config = dict(
    n_layer=11,
    n_kv_head=4,
    head_dim=64,
    vocab_size=1026,
    norm='layernorm',
    norm_eps=1e-05,
    bias='all',
    init_std_o=0.0299,
    init_std_up=0.032,
    beta1=0.95,
    weight_decay=0.031,
    final_lr_fraction=0.0,
    train_tokens=103600000,
    steps=6324,
)
Each number is 50 + 12 x the weight over the matrix's rms, rounded and kept within 0 to 99. Layers, rows and columns count from 0.

# down: layer 4 MLP down (transposed), 768x224, rms 0.061, rows 639-644, columns 0-111
# up: layer 4 MLP up, 768x224, rms 0.115, rows 640-645, columns 0-111
down639:43 57 36 34 41 70 63 44 38 31 65 54 56 59 53 54 42 49 44 71 64 44 56 50 49 52 47 50 54 55 47 53 75 56 50 40 41 23 37 52 30 55 40 50 60 36 47 49 63 48 68 32 53 55 32 53 50 50 48 51 41 44 32 60 54 33 63 32 73 53 64 37 60 66 44 52 61 60 67 35 53 33 39 37 48 50 53 27 64 37 46 54 63 58 46 52 50 72 49 41 44 65 59 58 47 26 40 66 49 61 41 48
up640:48 61 59 51 36 47 51 59 51 65 46 51 52 48 58 47 33 42 63 41 56 49 47 56 83 34 67 65 63 49 66 40 49 59 36 40 32 57 57 63 25 61 58 56 38 26 43 62 41 64 52 51 76 53 65 45 37 59 25 57 45 72 60 62 51 41 58 37 61 54 47 54 60 42 52 55 46 77 43 27 72 46 40 56 41 50 56 37 51 48 47 37 52 32 44 42 56 48 41 54 61 51 51 42 65 57 61 59 46 56 57 51
down640:46 44 66 39 49 43 52 59 44 46 61 71 53 60 68 40 41 41 52 61 61 51 57 32 37 48 40 42 44 52 62 49 39 38 59 48 48 50 61 42 58 54 46 59 55 62 46 39 55 43 61 42 29 57 47 62 42 56 57 31 43 43 36 51 50 77 50 52 48 39 41 51 30 39 73 28 45 66 62 46 65 43 67 62 48 51 47 53 48 55 53 52 57 52 24 48 52 59 36 66 39 34 58 51 53 46 45 59 77 56 42 30
up641:58 16 42 58 45 60 51 25 51 36 46 68 57 44 19 72 52 67 43 46 42 56 51 45 60 50 50 61 33 65 40 56 32 35 37 52 41 39 60 68 69 64 56 29 38 66 46 60 46 52 48 70 40 53 31 59 47 62 59 69 42 49 60 61 56 22 40 51 30 71 43 65 42 45 23 59 52 51 45 31 60 43 62 62 41 36 75 53 57 23 64 75 27 64 63 43 25 66 47 45 59 36 67 38 63 47 59 34 62 48 77 47
down641:46 42 59 54 42 60 49 58 66 41 26 48 63 49 41 76 53 54 55 41 60 62 62 39 52 67 67 45 41 60 49 38 28 40 62 73 20 54 46 76 37 42 43 45 42 52 25 55 49 57 64 59 60 42 43 43 30 45 39 64 22 53 66 40 49 24 51 60 49 58 37 42 27 44 60 30 61 53 36 47 54 31 70 54 50 58 53 74 53 46 67 25 49 61 55 53 54 57 29 57 45 63 58 54 46 57 44 53 50 44 74 56
up642:48 50 35 39 47 60 31 50 52 45 47 39 68 47 53 51 42 44 39 54 50 56 55 36 56 65 52 69 45 54 68 75 48 35 31 30 49 38 55 51 37 36 46 65 57 62 53 49 59 45 59 41 44 47 56 50 71 60 34 50 63 51 48 54 30 68 73 48 46 67 40 56 48 40 28 46 56 35 53 64 31 48 39 56 58 60 30 45 58 50 28 51 57 53 57 46 58 67 57 26 82 50 48 47 67 42 54 70 36 28 61 25
down642:33 66 75 42 46 37 61 35 46 46 48 43 38 62 43 46 29 42 59 53 51 42 59 55 30 45 22 61 72 50 45 32 46 52 66 47 44 17 51 35 60 55 36 60 40 47 56 38 61 58 27 52 63 45 40 61 49 57 64 57 33 53 55 43 58 47 38 43 48 45 49 57 42 59 48 56 37 47 70 29 55 55 43 65 50 35 65 63 50 49 54 53 39 58 38 56 59 39 40 56 36 47 43 36 44 60 50 32 41 54 52 72
up643:60 49 74 65 61 43 73 31 46 51 53 35 34 47 63 72 51 57 58 57 41 55 41 43 31 54 42 58 59 29 46 43 28 73 43 45 62 65 68 49 41 50 54 60 56 56 58 35 48 11 59 69 45 53 66 36 56 68 50 48 55 68 30 62 50 52 40 42 27 41 48 58 45 46 47 69 81 31 57 39 80 58 31 58 43 34 56 47 52 53 58 35 25 38 46 45 66 32 42 67 54 66 60 51 53 63 51 44 91 50 67 47
down643:64 72 42 36 48 53 78 42 49 59 53 28 37 65 27 37 41 45 41 37 74 52 53 36 45 58 44 49 67 32 32 67 68 66 73 32 60 60 40 26 50 39 37 36 38 80 37 46 45 29 32 49 49 32 49 47 51 46 57 56 57 48 39 72 46 58 34 32 39 38 46 46 47 52 52 41 62 37 48 36 31 42 50 48 19 43 44 60 47 47 60 39 58 48 55 56 62 62 59 66 62 51 58 55 67 39 38 81 44 62 53 59
up644:39 48 46 63 59 51 58 44 55 49 37 51 52 50 40 64 55 56 60 56 46 57 66 28 42 37 32 66 33 35 50 57 45 36 46 17 36 58 33 38 62 43 55 66 44 48 55 57 34 71 42 59 62 26 35 75 50 44 43 52 63 59 53 47 44 41 44 56 22 47 52 53 40 34 61 53 55 61 73 57 52 59 58 45 50 46 64 46 33 50 43 64 56 56 56 69 33 56 58 60 57 42 60 52 48 66 75 46 51 52 55 58
down644:62 67 53 35 21 48 47 51 38 45 29 57 37 60 41 42 35 28 38 75 57 27 49 42 51 44 35 41 59 53 53 48 45 60 59 56 49 23 36 76 68 30 57 49 40 49 31 45 57 62 43 41 32 53 39 45 58 21 69 56 36 26 53 59 65 70 49 47 54 41 65 44 54 40 63 55 63 50 48 65 44 56 59 49 58 59 43 46 82 53 71 40 35 59 44 34 46 43 55 68 57 52 45 54 57 51 66 67 47 45 44 44
up645:45 67 45 42 34 60 50 30 31 70 54 48 50 54 48 38 49 58 38 59 36 39 65 37 54 40 58 27 55 52 47 42 57 54 41 55 65 63 32 52 51 48 57 42 50 44 32 42 65 20 62 62 75 46 60 50 52 47 54 71 36 82 48 36 56 51 48 30 52 52 46 69 47 53 53 74 38 42 62 29 49 76 43 41 40 57 40 72 41 66 47 49 38 40 45 55 63 65 52 50 45 57 48 64 32 55 50 48 58 45 95 48